From a checkpoint of a small transformer trained on Wikipedia.
Training: a variant of SOAP for these matrices, 214M tokens.
Each number is 128 + 24 x the weight over the matrix's rms, rounded and kept within 0 to 255. Layers, rows and columns count from 0. Numbers have three digits each.

# down: layer 4 MLP down (transposed), 640x160, rms 0.0552, rows 470-551, columns 80-159
# up: layer 4 MLP up, 640x160, rms 0.055, rows 471-551, columns 80-159
down470:122125131114106127157144098132167127123140116153158137170157126126124103085144164140106127136150184135129148138114160129130122142138174091138144147100155094125130151130138150111166150208179117144127135087130147105124129102112114138110138108
up471:159110163168085207134059176077115121122132110159129174096116158102108110092106092133131141127151136105132121082097138134104155117123134114167137147131089120212089123121128113084116096201070124069136129113149162113162118099127111094127097095
down471:144094155181100145136091159112117150088146107159140134081100127145163107136124104174148117151164111159143143048101112146107145125113168113135141126163178148149112094080136176114171138127141095100096167115127109162112137123196093115112129089
up472:124125146123117155124131103144148145104141141135107141160142120100158119121151170110094149154133158162119124136141102124124162112120106110159120139124105125121099130108124109168139132156124144103152153146103112155119141138075101118125101137
down472:096153128121130099120139126089165134140131145144117141147154152119136102146126117135109140115153167108127128124098153115130095130158131093123090153107131153099133154152122134144121105108133077133093128111157139105140101131136088101120175114
up473:164093109085145131088130118152132114139143133107124126081145122159133137109111117159140146137129129180098134141105086157141146141123134143108121159103123143153110127137156131093117164119105136131106099137120168111153159136116092093126146156
down473:121162137109100129125090160136131141097132093129158136145087099125096096123151124148206123142144111148102126129147129127128106159172132164128169134129123147123163078093102155094169178081122079126129141162104167105125123138140094124160122119
up474:151139172112097139147193182128121128087105075112109176142091130142047182098124140110202066155061129119090130127160136113102164112121108118215186140143063137143113204153177115110142127104181189112102110132120167151079137173132135122165104133
down474:124066092202155096140069053099110166134117157149158075101106149210173090187106150117075177107178119183122139079099147121148149168096151102121099098130168118113163053154107128153141122126096100168113177095168117142212089147070128168089179065
up475:118157130109164122123138120114139129156124119119135148105107139160121143140100125156137097137134143151150130155155136134092140131129119125135142120155090109162116105152129133128091160121141162159130148107124099147117123141100119105148113097
down475:152131096145128126133119130087122109136119121134109129124108111107123125143156133113136115118134149115136097122141139123120111133101148145118137126145144107100127099133163155119130116148162127085110102115145135114116106150132062142105128137
up476:086139153074105117096097103152164108168155112070137124152110137132144128157158103126126147118166147141152141133142145165120150115116116159170092139100117150119109134129131179134111109185163124109130098097126097121154126121073144113127167137
down476:151179133133144132137154199109142159180163141124166112128120133123121116150121105128120111167138129144103096133124106103132165146110089109145132160136113133124091145110102145123129085153142130094095157125100136128142132130106161123167108089
up477:130132113134096120107116172132075144146151126108169162159142094162160146140172157123101128112136126127136116117169096132144082108122084129118217137128121142174120165130129135095131135139108106117119128130098118114113106142117166141129147106
down477:098077138110139128112137091126079096116098132170091124131129127109137113130123131158139161158115140101134137119164153153143166177106103110123066095142108096112169112098144098138158144108128154123156129107138114067119105133126131157135096117
up478:145120104180125103150089076092124107120131131106123143094088127174119131189102122112043200141128134169115088137124174120151094201125152126149138125119146102101111133111126162139122122161127137127106125115106105126126130110115117153140123059
down478:117093127135123139099129113159156138157138142138110109125128170156125157160148094126117142144106163216122115148186150124132114128147102144135106139131189096105117131125123146133108098150122123214145151130131110143163171152117106119150136172
up479:133229104112105098106141139201126132169120081117137141146136179122133133159110120140130126128085105086100111130147103146086105147131117174151112131110130118149168154112090130130171130116152122136142138128144115092113141118089158092131157087
down479:098057172120148112115130137127140190207164096133161154084149165166125124103067132128142139118144134112122118158074115080162135129136096124104136126120105120089100109099098093114100120124111145161123121152117111134112066093122136147130128096
up480:125161152082173142178113138128113123193155107134104102115089072112101165103147170171108078187121133107147150174115098142139054119092157092106131100137091096100122120124091125147166170138128138141127081100124132088090133137184122143096129133
down480:123123131150152140101101134145129098129123127120109120145167136128162108140165119103137140128133117162114121136168166104111162140119152138103123150106149186119100097125133120114116106098055106136135155148106162107146121160084145103132131119
up481:104118173100110121113157156110134141130162122145121155098103154161110118091117101140153128131099111127125146136121154114125138138123122121121136085173099126127128136170130138090113137111143124103149109131133135114156099115153134130143151092
down481:162130154142152107129148107135162123126129109128115124124134170094107105129104208120109119132155148114121149111117132152120109150105121096168138144113106171133129084144137132134130131158171128130134139100100122153110139125129133163101108130
up482:126149077139148097164121124122060131137130146122129143124118147129172122127147087078147156102173126088149121143138104099123125141073119133107125116125141117132123171117116171148152130108137154123135168132177136133125155098127126091149127123
down482:128109136142124174160136139124104163116144142145112140153130112084127133133155106122123163130138148129124131107141117141101144162122137121093123148111132157117136077102135173094124109135140131114145160177075117123138096185159092139156113122
up483:158132137137196111126113170109105127132097147155147151100153129093137131133130104185109125147108122146123112130187171103065121130101125150144100144085091160168135110174146181104116123114136144120141096124138118138113144143157114123109141137
down483:133115148154167119110145127127165118140128124115145156118145130160169164162113122089120143065156156120160126132127140085167153153156129132105152146138148152113097109132158124131163112123117102122101187127146124129165129156104090126074122108
up484:155122157137133084127118070181125169176124104159157083160153108136072121173128140165105089132118125144137127093115122140163132137153059127135157095092164137111116130165136102113165132157078101099140138128148107127078073126117159099155098176
down484:121087141118129139152131122142141119083185142158126093127127125056124085131134108155096177094090125120094196133124160095093148165100124140103073115077131141078140116115164141133112156128145122063167158086123115053108127152159097122118090139
up485:120122147125119128114121121115114126145134127129135096115126134096143122116155116148136152111073120125103115128128147163098167148148125147097114145152163116117145123130135093157094111131090118162184110123144157129117126155120127095137093145
down485:141082186104129097144123171152109123136099113157090096105149164119120159132137116146154098068160099111123119113157128088057126123144154140122126141105122092141106149100124073132143115177170087158111140125092108133135126125136129117142136123
up486:113161132141074127146073110130103125149098114159130114137165125145132184088105123109128099138111144117109123164094117112166116139073119140098099160134153095125134108141120159111123142096104134129119115146154137091150117181114111136113113137
down486:122133108099123144093172160134120137089139116117115133112122153111121149163115166117138127099069102093174162156140141138084148100201150156147131086125108148139115168109154107168097134113103162185150104142090141118139161130156122110148144139
up487:132142110103119100120132142098090143131182119130129133113116157126085111163143141143123179093114121164131109164137129170112116138154140106145148123112107136116129142142152150164165134129129065118116146118145138091121136092152111125108124100
down487:147142106117118148112141146144155105131110106112123098143117187138130093164104133121123116149163121140115162094109151099108138106116134140098153119132163149125130144109126110066146105132134131109110137117121114118128110154126137091135126133
up488:156156187126132129123132085093106124170174129128096136150137105183111162146134088112149095174087130122113153129131170123127087137126117170157154134104136158132137096227119116101100151110145103085089123102134155114139130156123113157162173113
down488:137137096150153133132136110130096140157096170149121109137115156113116133125112169118120136131142137139184097155176070112142163128139117159048095136177113133137092142116163124115123104098126139123147125158154085167078130119108102145062132134
up489:140118116130133158147126130110150106168152138129098174109105126150110087118149102143121138138109122174132124128104118151155100099128120138123145147127123117130150135129115134168140139095144123104097131076101143130166149153058112120095143095
down489:129144158130111134144148123133148197100121133105115136139147139093136136099116148113158097135198138094169117138126155114167160153127148101136110135151119081129099143161096107130147177115134127143139100129116144130084077119103133127120120134
up490:125125139136111135117082063128113152094094122123137118149129130146123132130119135122139141172137121106126109098119158141114149108109102139132113144158141086136144121113159135114107082072133162129150141128157115097082151145122105133124115148
down490:128146156119145113130130180130139128115134110069131172111117117120119134120104135124141118084135111105119145151115134142176134085128114111127172149093144138101119098110075149158101113110142135145136098171136128107126105137140154115122111147
up491:129135106137140134112143109131109112153083142118087116151163119125083154143152179084101129156155103146126136137175160110156144131116127120071117134100120154136122166166116068107127166112148095136157163148126131122148138114146146159118141095
down491:148186098126126111121120129148153144141115155076145152136113112152159114118101124169078138146097125156120146144124136134115140151131145129143103147119118173125129127130127120143147110104101152116141100115140118092147121108094131120143082169
up492:103123121148156117103109162117124124103117143179109131118137078154151100133152178154123124130114085133149151127119108147134175114142153137143149084143121111123140150134151127104144098127124157069137136107124112144140127168141124144099111074
down492:117133122135111134155135095110118130135153153105125144135131167175111100133123112114108120135118112147130094145117146114164095116124095114141130135119149117122092136150099146145120154104124108163116091120138128129150105097154127139168147135
up493:105129147119165188096089123117175091142093089158114142137134152082107113135117122131120123114097103095136128162127108116161109192128122105070117116104133122114111124137130121150134135162105117088090153119121079127136094102146118172136138098
down493:130138134147112093115165110149150108149185114112140154151124129151098101168171163126152165115130119133126177093133129167136132151120121104130118118147117126154092161120115114146131079133132173136128108118162163094103074110131109140127132124
up494:084127138137127154159135150092086163148164128147119126157120103096135079119166113143074138155096141121168158123135146147120117150133122085138155116107091122125148166146145162130121084135090122124126122134110140134146114128157110135136129120
down494:136122087128121136095143129132126085140158137128116106148140141150098107123109138123162048123132130139118112106098100134160147120101155118151161171134147129148156107118193121109138132123153140139127109119159135171132139130109158124116129166
up495:124126128130084138114098108147124113103137103134134134137102143141122147108102097124120105111108139145128092126099141123107137123128154140101125107082130119138126106155145117121124132128103132122122120119138120102157133131121116142161178128
down495:133124123107123104097143099177130130120130105158108151119148121127131119144113152152129124101141143148136161138163077123138134111118123111090140142098118126137126102149150114104133146109105123135133124099112124141137154118118095129148102108
up496:136130135140140135102122115156095088142151131113135105129128101118117121119113107100147133119131136134153089151124140123129100109096095103161107102125143148094130110127054128141126130156139164091115139096159095143159131141096091093118095141
down496:128145138132107090109087114083069119110156140155158139124109117155091113125117137127143111140111187120133118113146128118111096120085132111125143141134115100089152111141130103138118170121125148085140122119182095128139127143099097123137141108
up497:153141107117107166126094078134152164126110133140143113112178169139111119105118109170103153152122100155092138159117125134128146132134114136124132096129113159163083136145163109094108114156099120168111142119148170126146121139124097173135139132
down497:142154121151160118137140106138154132150106097128106130120135123140089129109093098116151156190134090155110097159117127122110129139153141112171100119125106105145123106091136110141165120165114123158108107140095114124124147125120118106093152126
up498:128136106130130103124119139147140151109143135137098142127132115112090122090122116099113125175147146129133085144172113144120086122158150094127130175110167081106144099126082121146114118135114127169125115089142117097125126136122119102129120144
down498:130144161136123153122130092110094148128165125095074074136145131112134137132127143131101126145086118132163156125100115118095134142134132117131146135163123116149119117168161128106124106149136127106110118104137127144128103132099105146125157110
up499:135117128129159122105111117123147129121091089132159141120145168125139146139140095128131099116143113125147144102095167150145123129124155106111125148130074166156117115124116139122134115118127132120139092141159094180137140112133148122122105138
down499:131168141139136126153114123139129121124107108127147130117110101127141120157109134129112135163101153115145111165164134141125107144144155111104136111160091116109178148137140118157118136107128129133113146114080107128136167163156123140156124145
up500:127111141117151076139085094136081183140145184165208082094131117116195086138151139165047145113178106130129105110086161137163126099126133155102119089135116146131158095137115135169127129166086112127167211128156118160141106123148128187127128058
down500:131165161127078145163189150169147128128114137092098124148133115075084141109110107143185145126099116093121141168155144121113136121153115114081130129128148168127110153170161078084117146076141105118159135134078154125066100177154153106142072186
up501:126077141134126115111094086147115143123147110146118071109112114109163154117171103159100133117104101134100159115146168112152107120141142112158131122138164096132114074119123119117145141102130178093173156154165142149139122130111098156103135137
down501:129180115155128160108151177112152124115134146132138143122099110156092119098121072153178134132139125126153134165136137110061138099131130134135130156129132132096153147131121131131132138160138079159104104134095124111121152142149133123125148102
up502:112153106127112126094107151126159125139119113110105136125094149116164095147127100093131116142095131139116124086132141121111150155100080133103138132159173164110091126098127108184091094117105166117133125133145128117120146156109147136206102182
down502:134122109091126153159140087112169066119156124115130136118151110153089182120118122157167133141152122142105117146183115109164122090158148137106087097121135113125134142130102127080131119112124103166134139069083129124106084131097173164085140113
up503:170138142092137070117139136150092114126128133113132134108137122157165154140049153087117094114140126192181116192120127165174098172139146151079110111069118139125146162125140124114164148123107119147104111163140149141147127119123111146156132091
down503:098123116144134119139108130121127111138128127140108124150137115141108117134183121108158172156147124105162122142107118108114131105152099124128100166141140100122093096089107126170112082095162157119107138062111111118112151121143131110145143132
up504:121113140107113102112126099121101129095143149113076158091107113104107068145117115094161160141160151177157121145133172131103061175097104101173128133153133064140101152183119127170092145151138112127132121132145106072086140120136121089175149138
down504:148094118154124155136132150105135123154115124141142082127123112141152160150114134107102120127115105133181156159120078133118135097108136101124122103127054081100119173138113165140139138138171169122158061121122137190114125093192145117160138086
up505:154163137111144128133099135125099128138118149122122147104146124195110136126131147105129129145126151165136122096135150146144089154128147116132132110122141155135176090150160119171157121084152143114112096101138115139080108136113163134120124110
down505:114113109104115130134163150128152057112076100088110168178137067124157140131115118139140158124146110129115163123167140145143159153132094168105098166113118122138140154195136152143119137126145139175156136138125118119117136107088084129142131131
up506:130132108115088102135139149130092110112126130111145133166137123093100114107110066095138135119156137140146127174141141086104128129131106135160121102127152137093091152118120141115093147119149090155120111120147129133138123138147121105136102144
down506:111145156154123194111090112127142135138136125140107114102100117095136113148142114130085165131130056110112145115127067138124131118145112127098130125144122137105114124132125137162137145115100087121184192139128145127107125154115097145132148101
up507:107101173140138134119110111111172163143110106147140154144105173159105142098097129117117147110109172127133117122129130097135099136136096082135110116096167123146165114100113150124079125133122156136154172124105106108108122137110174132135139174
down507:124171130172125128176133131139152136091103111097154141106139081115125125130144149135104136112119115167138141140129154115061114186116089138106168134139109120151163180149095163115127133141106102108120122167089123142137148107146138130167101151
up508:084148142072165106148111085115100148138157126097102131076110109115190167103121157121091119125196131138138127107116119130171139112091065129129125141116148111153101109149120147138141180145125135118102103127137137097172158161143118159118099099
down508:142110106150129122126150155124147127103117122108189123151104114152117073122173114109164135150125124079097122157163174106086121165168157161114118113154068139139073137071156127083135134112130133162131139139118129122097145110171142104129120131
up509:139156155116138125133136135113147132136072069149105127118122123121138154096091130151171155148156149108167114131105135131109166105080128192120100065150126179134108157139090174108118159126073109136163110104148163155118148141032086100127155115
down509:144148164157127074136146104134100076122150145126168114114140148148104104186112142161069142168121162080127106161109107141140069170140116142163173110124084165121155144166142134115099152129118121132151136132161144151127109103092144171150190134
up510:118166121115149114161147131135142150127133116157122139100159134151130147153127112108084106073133126132126091114101134125123131128129127116130113103143135121100102149148100156155103135105152126105143123104174124162114111116129103146140090099
down510:119122154143098124132145123139135160114079121111104104148131095141092115128140086128145097149112134126147121127137149121142142115138086106116105106124161164150146105100146109105136128105116124133126123102088104106128120159084151101152124161
up511:131105124118150146126100129122164140086150138143130126108081171098162140144111114088124122117136097117149135147116119135137099127133132136108128163126167152105128118092112141107148137121100086144103129134139117115130132138108107159126137138
down511:146121144124109132127118132143143128135116105133113108139119182128098151101119115163140125130112151118113102169106119117109108111141154126134141123151102175129144122103131125124117059171142139101108135112149116133125146130114108130165143072
up512:133106129117130118113182094131109124162170116126173126130123138122089115107103166136176148127106160129143105068107145107113101109155145101122164198113104120120130130120137129117090157086091110135115132106131077189153199127150150130145096140
down512:109121132135117134074112119172133111131129138143127093118142095119153161159073126146046121156090163127105110119097155107126159149140088105120073095159148122082106190171144152149081079138105099164125139110148155141146111173161100120126162119
up513:146159143160137194101120109143111144123122135116100134121123170149125179145134129112117117127123115116104116088131115128163162156122087165121150119139109118151142166151164155118133189158167089064169124149116126152131114090143125111129164129
down513:144103111124075125148094147134100093108126156133096137158106108140085129126140115183125129137099148136090102150116096150134126169165111128115146125141162120157191080152182114135127138143102110120107144099132122120132145113081136158157170125
up514:121112125095156127092161109135166153162150127110108127087121142150142123131131101090143092140119103154114157161139147148141145115157147117118121123140098137120131123095124116120149148093173133129113087096139131142147130110155156158156142077
down514:148100125138103115145129102089113107114136107143105125135166108145135101143140112108118147150122143176162129110091120097140149109174122119123127143109143135133105142145107122154120102164075100169131123153153176132125122106098092140128110155
up515:106133090135114167105123128119123145109150118125161105110135149098145088125108123096150127128118156149088169125112092129113117123158105105169142123128118127128137093158126106079082104118084133120136164126099150161122122151101069135136129186
down515:153089111104115118151090096108112134125124102169155147110162144116139138093107121107109099062145139108116141134113114124125060144120171118124127139156125119136133103123136080163108074166097146084135106091095164112140107161113129120157129133
up516:156136124141132102143163140166174136110133154168124177134137130097152126094113116151087140116126119100156152113125152124135129113148115084125112123162074169107117171124131137134074104152098099171161119143116104110125056112140148147162131141
down516:097150141104109127129122174127093101102080132091078076118138130093145103167168125090190113146097145105155136118131129128132121108115094167118132103126147122140146115125167126171153129098129118075128091133071087139134178112126127128124156098
up517:122137121116188087093135086146142127102088126179093134100139130107130104137124156159145105108118160109112143160090091182113170150142114164138151166129129101140130159126118128111109121151121148120123116131108141075090167126112094149104135104
down517:115127152146123087141153151146099123136150156095132078157138141166166146131100105105102099097117158102128162115125141129164109126121161144134129148075171128149130104185118112127134127142127128116155088135108123084096120135165089161155092128
up518:146129164145176121102174141158129165129085126117133134125104135125066148109111107126134096151122114147101119121120134127090033140106141127156078159102134180115102120118129152141122148140119149136103127114080127156125150159126113143128179180
down518:139126134138173139113119147115098190095112144182149138144108162181111147115072132112137113118137116100080124124161113166156083107135139155161111141151123145127098095156107188091122104112124125048131112144096091160130116162094059113133118089
up519:158096109165099121109078112131151132153123137145139153106086126119089105152152085199060148144142127130160114166111137161167132143163107132112112135165116119083094121144127130166120100166130111159115163113147116123183135149065096109107124091
down519:141120078153136145112163160149118107139108102118168141150120184143051196099124115149082156179089109128140137158117099133111115127145152107144120163174139158134072124158148123091120102155139098166107138098095115167140098092131114113134145130
up520:138163108099106111081097142126136165125134091089113114109152069132085156147149151129141184137132107142158106165106121114150128159081111142135103132108127118101126109116127099118140124093132098122174150151134123106127136123110115143159101120
down520:070134118164077129132108097142128146110097138151093085124116119115133130089132119115145117166134125142136114137120108095168156109093099117095080135109111164140111136156122146165160102105126107148091121108138138157139120101132103134112115141
up521:141136131119120127102117122125126137138137101122096134140156112104141139098157140125129153120109093127113121097142151158153156071123123120091143139123107135167115140118120117135104154136128122107135127115158133133140139146160128155153148118
down521:118111139096115134134131139132128141080097129100133178144137173132135122137119121103114134179119141127135151132118123111118164169104137108146152143123163127117157125143127142119128113130131120151174103137130131118144121132141115147166145127
up522:114115111135132117116114121168120123124124132143144135123108133083142128130136128140133133124145112121106127127144144138157131139104109115113180151143135145120123131114130131141148143167141129122131155118102146144130150104141117178122125099
down522:104128117141139109136139135120138133113103126150103093141153142111147128124102143157163122151112132134129124125122091128118136093143145131131088136119134148120137132154131151124146124116134142160123086120137122126089119140112109136082123139
up523:133158117161128124108092124098178082172147084130123110132159167131119144188118114109123134168127081144162093144108121138121116119114141112119147105189142112133127103137108107150146103133133103134117160165139137093102150134111107132072131146
down523:116094154075131130139150154145132139064135145112127128115121118137137159094124115132137097126143172086136139129152115105080105112123155124125118147121125112152133154152191153119116139120146101165115157133155111147153175155119163168141105093
up524:107089137120117107114133111128120143132110131135125148121149124117111113101137111127172152184098108110133138131149177138129171155165139102100130145106118131105164161151103152090121117106144115168196167116123139145146101115099156090105109132
down524:147117122133136133139124142160153161095143113107116124109111118113114162102115109136115167145115100153112127102157155097138134092166138123145196137153126146130101111148106111106120124146119099121119119101102159101109143157114116122145093090
up525:118146109101132129097131123092154128118138116108107153111124133104144121100124152124131100107142081148101139145120098137093135170145133163094178133147111110145121114144124134143133111164132133102155111106137138131138154116133111133105144129
down525:152129141121128141080158136125141120091145119166098117110125138121131146130148077100173131106109161124157121093124169153094137085148109115135158127119124169091147097162119121176122122153160166135154076133113143103124119113141123133134103144
up526:148158112120129119148120098079144146130123127090115089096148089107171163115154104125111124137139124183108141120095126129105106090182152132163094124137132114127126150107139140164107168149125107120125139118166090113095152129134164128062132126
down526:108141124119141078201147141122159113121141180110146081133136117192115112134092144107125144121086159067160118116123126108101048109169126132177077123099129169132109151137163153153125119076084122159138071178166167134142150167145114114120113134
up527:162178140125141145132085182138165117114125089149147157137155138103164135092095119157114121143149141096132118133100106139133142131108153101122148151129123104130160109147112157139136148148181126092128156109137173149145151163073136158155136138
down527:134102125084116168112129099097154069135139151166111123141178113126118082141122115126122158090117115157098124130130137120109129104164107111127124103131110153138110147130120121134094127106126124148125135127096125129106126114153158118130095113
up528:128112116140101134113126117056131121168165146122144134110130127097130177102120085136090125150135169122130134150111100126124139109147122155112146103081119138129105139128173139164139109126126173107136125116113169128134134124164180138156146148
down528:129112113107137130094118177155129177105170144098155118090119109132121119147095113130117134091147137101145152134098149104135137134124083145144172135131148072112148121141151159112145164156109145122112145143136131167113097126105085137112100126
up529:094133102117119123119162144106138110137146120148152167131131140130151143062109111139139124112126151117136142120165104116125143122160087125131147106141156178163112138110114080115145129103089129100124116145122126137165110111146106135126147121
down529:137181111107145165126130085148147115094151131113135116108125129141130177104142138120137145085118120135112145116085134134116142137089135131129123124130085167148159099142145116128182108170122079144155120109122134100159125143104111121095136123
up530:130116100141091144106096159098137159149123147176132141135164140127181127059111133145117135205125186161129174099082137159076169134125112099151119116167151132135091105132117092129087174110088130103121137139107104118177146174133140165167083141
down530:096155124194154145137132104158176133148156090061126107149118128124128118125160086145099166129105180134161187126133138113145136140147148125163134101099151117123125164158106177150169166136105119148137134086131139133079095105126152138126116125
up531:134115142134213141104139151106152128161156134139116144132153083098097118124142140138125177138110106100088134156149098156077148110145119133144169166180157137137134110134159143110106134077125162107141087133163128150126136127117122128154125136
down531:181061126120108110096100141133101118108133092073138124117127121098137108152133119139148085103133161077118142093151111169160148155115146151086150130111118151159173172123114103127136153092128173127098128103188141066155072120151096126165105114
up532:138144087145155132131105095144155168155167097095098138128130144127112082114109109135104118160122110148132117159136126141162174135130153124106134136105138077095141170139100136138155130115147099132123109121182110121125133140148084116157114069
down532:122110143125154141098108086128082156189144114106138117087101163095115112130162093140077167139162102162146118109112115151126171158159128159118124126127135104127133145112106090148104122138140088149118107194135156144133122147083071134120113111
up533:125102159093092139138117104084118118143136122132163134142116143105142150104129151121099079144158129105125127109091189117084143118104098118112130120093100181124138087134150144134108136171115136168116107129130135134115145155162152123137141086
down533:097109137166119119118137117108118153115134131075107132112119079155125074120123101141142124106113151112147143133097166119122164164132160141110145107130128123142125135130103126121139140131141151098175122098131113097160134094143102134105106132
up534:112121127146123118136152117093135133116135144103142124140137141144146177132126174143110122118119145127145151119097121085115141156105108143132143120144151104092125145169137131122114138152159141102108169150129171139118131125124108131145115131
down534:138167072116167113161141101140114117091154099125094137166145109149159145116158151155120119090168135132121111111112186097132105118079113125106115117097117196154120126160111116108155147121097099119107168145119136128147121146134185122115167118
up535:153123136142169120139146142100134185121118137134098108123174111137079117138162122112159122140126177122118104148123140137124110146100132120168119123084141130100100119153120183114140142103133138107169145122104113168137176121126125207106112141
down535:119100151115112113098151132132093107110122153158098127167118107155165130133096134102160137097134104152125115129174085125165109122090121143122110099109134146138126094176128160102131130124129140131111096131123127085167122141111117087143145104
up536:158136162130115139116127101097161135145158121114117073122181140137161073109150137107103124120132150154158127169135137129101117160146104141140119150156121083155126104134129117149124153122146082132126122115145140134098134131146112115095144098
down536:127161136150112131127089116167153112155102147086132117190113132122149145112115113135163112126125117140120114125154076130099135136123127126135149121148117074111115076122109168139110079147139141158124129135119162162121114117138135160141122125
up537:076124138104177074107101167112096122097120116162130105146127150128193131158104115140132120124117111149101144118121128130104080131145145185109153132125161122143098101102179127129142138171116091122158115098195154120078116103098135115058138087
down537:110118128121095111122144151111158116098086139125134162135088154112172139159110128120143112109136111120075137129124165111096144138118129135097135111131184110145087149112117089122125106172153124116120139181128101102163144143115135150150126135
up538:128118161100200109180138137103139139116161118115124124107099151143078160138127130133093143115105183115126131104122157118119109145122119150113096130105149124147166109128100136083141096115111115126164165121120139112142109158084138149154073103
down538:110173118160097104112098118105103116120146115104162161162129115124125137109126123138136144172143154104103112116149084121120171114137121178180162091155139073098164148092124091159131126133120090141161159166105125150172120130135086122109137134
up539:089110142111164065108148089058125148154093147070099135098113127166095120104141132101162156136101176130182110194141154125134069135147159177100103163124140117147096189112075074047162123119135163158127030097110192066123183067143144112160120147
down539:121135078140141105112105125137169135163106095094066113118114104140120191110158082125104138093117111124123114143081191069139112109182113113145133125117130087211165101178137068157150130132132111127128119089112070140132117113090150128109161114
up540:097129157161136127142176148135123150116156101142109132124126115106137137112130138138126115118141159117112144127136160145152121138126129160154109140148160123153137150125131098115126147141113163112081095114118108136115080164105098102139131116
down540:098115128103132146105136118082146117116085158149137129155108144131153145125103138114106117132132071165128149149171113124095110115114172073150159135089118148128127099156148115142114131156153130142083127098138127125139112115151126201119136119
up541:109139135122129101136140157161125113128130087125114130154126148107126155116123128146130176143090150130063117128118119137126125145087110114130145158111112143091137101132117152139125121145136155131139113087140102132119150071127139096135125124
down541:105149143116093135110124167119123138168115133127149111114128105136137117137153081093106116119139100141155154129128132095104141111131097146152135121124158092125141130119108119132161098126127119132066150176136142105105130159115124132123157134
up542:165189106167144127132098113125078180149120111128134102140180167061133116152112113130133113138139180108095142159158132162149138122116116151118099108121101149099118151167152127115159112123076188106090080134156139099134171148103120101104132132
down542:152127141157147206143111113106086143160108121178104096110140155124155126126111160110110112110123147115139186142143096171099130108145156137157112077169108162085130154106142120159135094129113130141104067157134106129104132165089088150111143085
up543:129141100170143129126110140126133154130077131115172111146110100132153100127119131111147161106119154142163119150133115113158105125100116147081123119176121127115146111114146107119191143134139129087082139154155111132121140121153157137118119110
down543:101149167138126146183107114089114110117116134134144162124111155095121135120110159109107127113167118141172149137122112091088165146131148133108129139102106104118099130125122109155133126087147129100138114138082150137103120139123111146142149145
up544:131120123077082107115109125113149155126148130133122116120113126149140116123127113146143125119132078100133144119131083128142113142097146125148140094171119137127164128140129115151143115089124145171137139111118164112096116164158165118122148122
down544:127121086107087105106106150135122068123072151081145150122127107139111126136113117148112123132099143134131091136157135145114138124121167111074157099149132172139161129142131129152117093117154142135137081109125126135175121075118164115176127079
up545:120122123168138132144148129130112110117128095067140162135160100137143138124124101123099126124147170135175081157129181146130117117142082182130150169180163143126133159141160096105127113129125120089136137134061106131152069126122107143092107155
down545:158144108139119109110149141155150128179144106156168125130145150150129137158130112134099089171128136064139135123114144139100143132129177111113149125138116071134080155119131112057083099120135145097155096157172113153166115124132090109141142139
up546:144129154132137142140118094105116153146116108122107189125159166147130141127129159135126132131118169122148156105131148132115154186118107066063116125168126135116100125108108138156141120139098125118124141133146140095121148104142113141148105125
down546:128122092117109148118175116125144062111159141112128093115117118154129140116130118078131157104102134141115093116123136094136098130141119117115163130136145135104139137096150154145102082141179134129135139080126135139113126174117119105146145121
up547:123100143093159092129138107137122109088107166131133114135155140121121112126174127114148169137134126126126153110128108153126137146125141117136110131127099120151142127091136143134110124132124144112121135125120091130118106109138118126138123116
down547:084145137149107172138121176128144162117120164124143126172129123136115146150120120111159170130106123120100130152123163090164128171128117133087098149113088173106128144132129123141130122141122132141113087131110129134115124145099146151118154147
up548:123140090124117135106088134140123112130130133112138135131114176122118114103129120133120104116122165153169162144137107157151140133107111137126117138144124102142134125136129130118126121108133103120134140144150130075153109160160111135102125152
down548:156125097162131132132130123135099133117106122090107122116114137137158142098129138140143145071127114130129134129116139124136104120165105157137126156115122123126125134110126106135153112137111106107132117130152125130156083108127107144136149134
up549:175128111122171098151131100117161116105131116116112122111155120109098161123129100151086115119104130145091128144124113129101169173134120150110150127142137109137168147159143127145116112105102098103139153105140172113086145095131097106127171129
down549:145124105121080101106137154128108142170159143099157129136088110104159154148148109129108107150102149145133139134077087155119166118139147110130136139094142139136123123170131152143107121111118114078104095170151155181125089136129141144160120156
up550:132109129109127048148084092110156101122129135100120113115102133121126127120081157143140144124160138146154135094130134166127115168127127121099139129137123109140145171106131150133087169132174133116134125136102085134165147103086094154129130102
down550:120126140163134150102147129168093119107090126131159076142134130111125127123115182120113143124074128134157111107099114093084133106139092146134114082158088142159149144157151095097125129137083163142146144180113095129086176140129127094145140163
up551:156121123108122132121100080113136139101145114140130120111128108163094146184122128147110119122104140159154129158162141157133152159149081137155069139136122109126145100215150127097131148116128137116114149102111111137090131140105128126123118148
down551:111109129140096118151125168105096167118106144106125120135146124138083140166165151092131126115110129120123148149080123119080073124129148119163138146140122125117102158105147119183105102114131146133135105135109113147164102171150111139157135140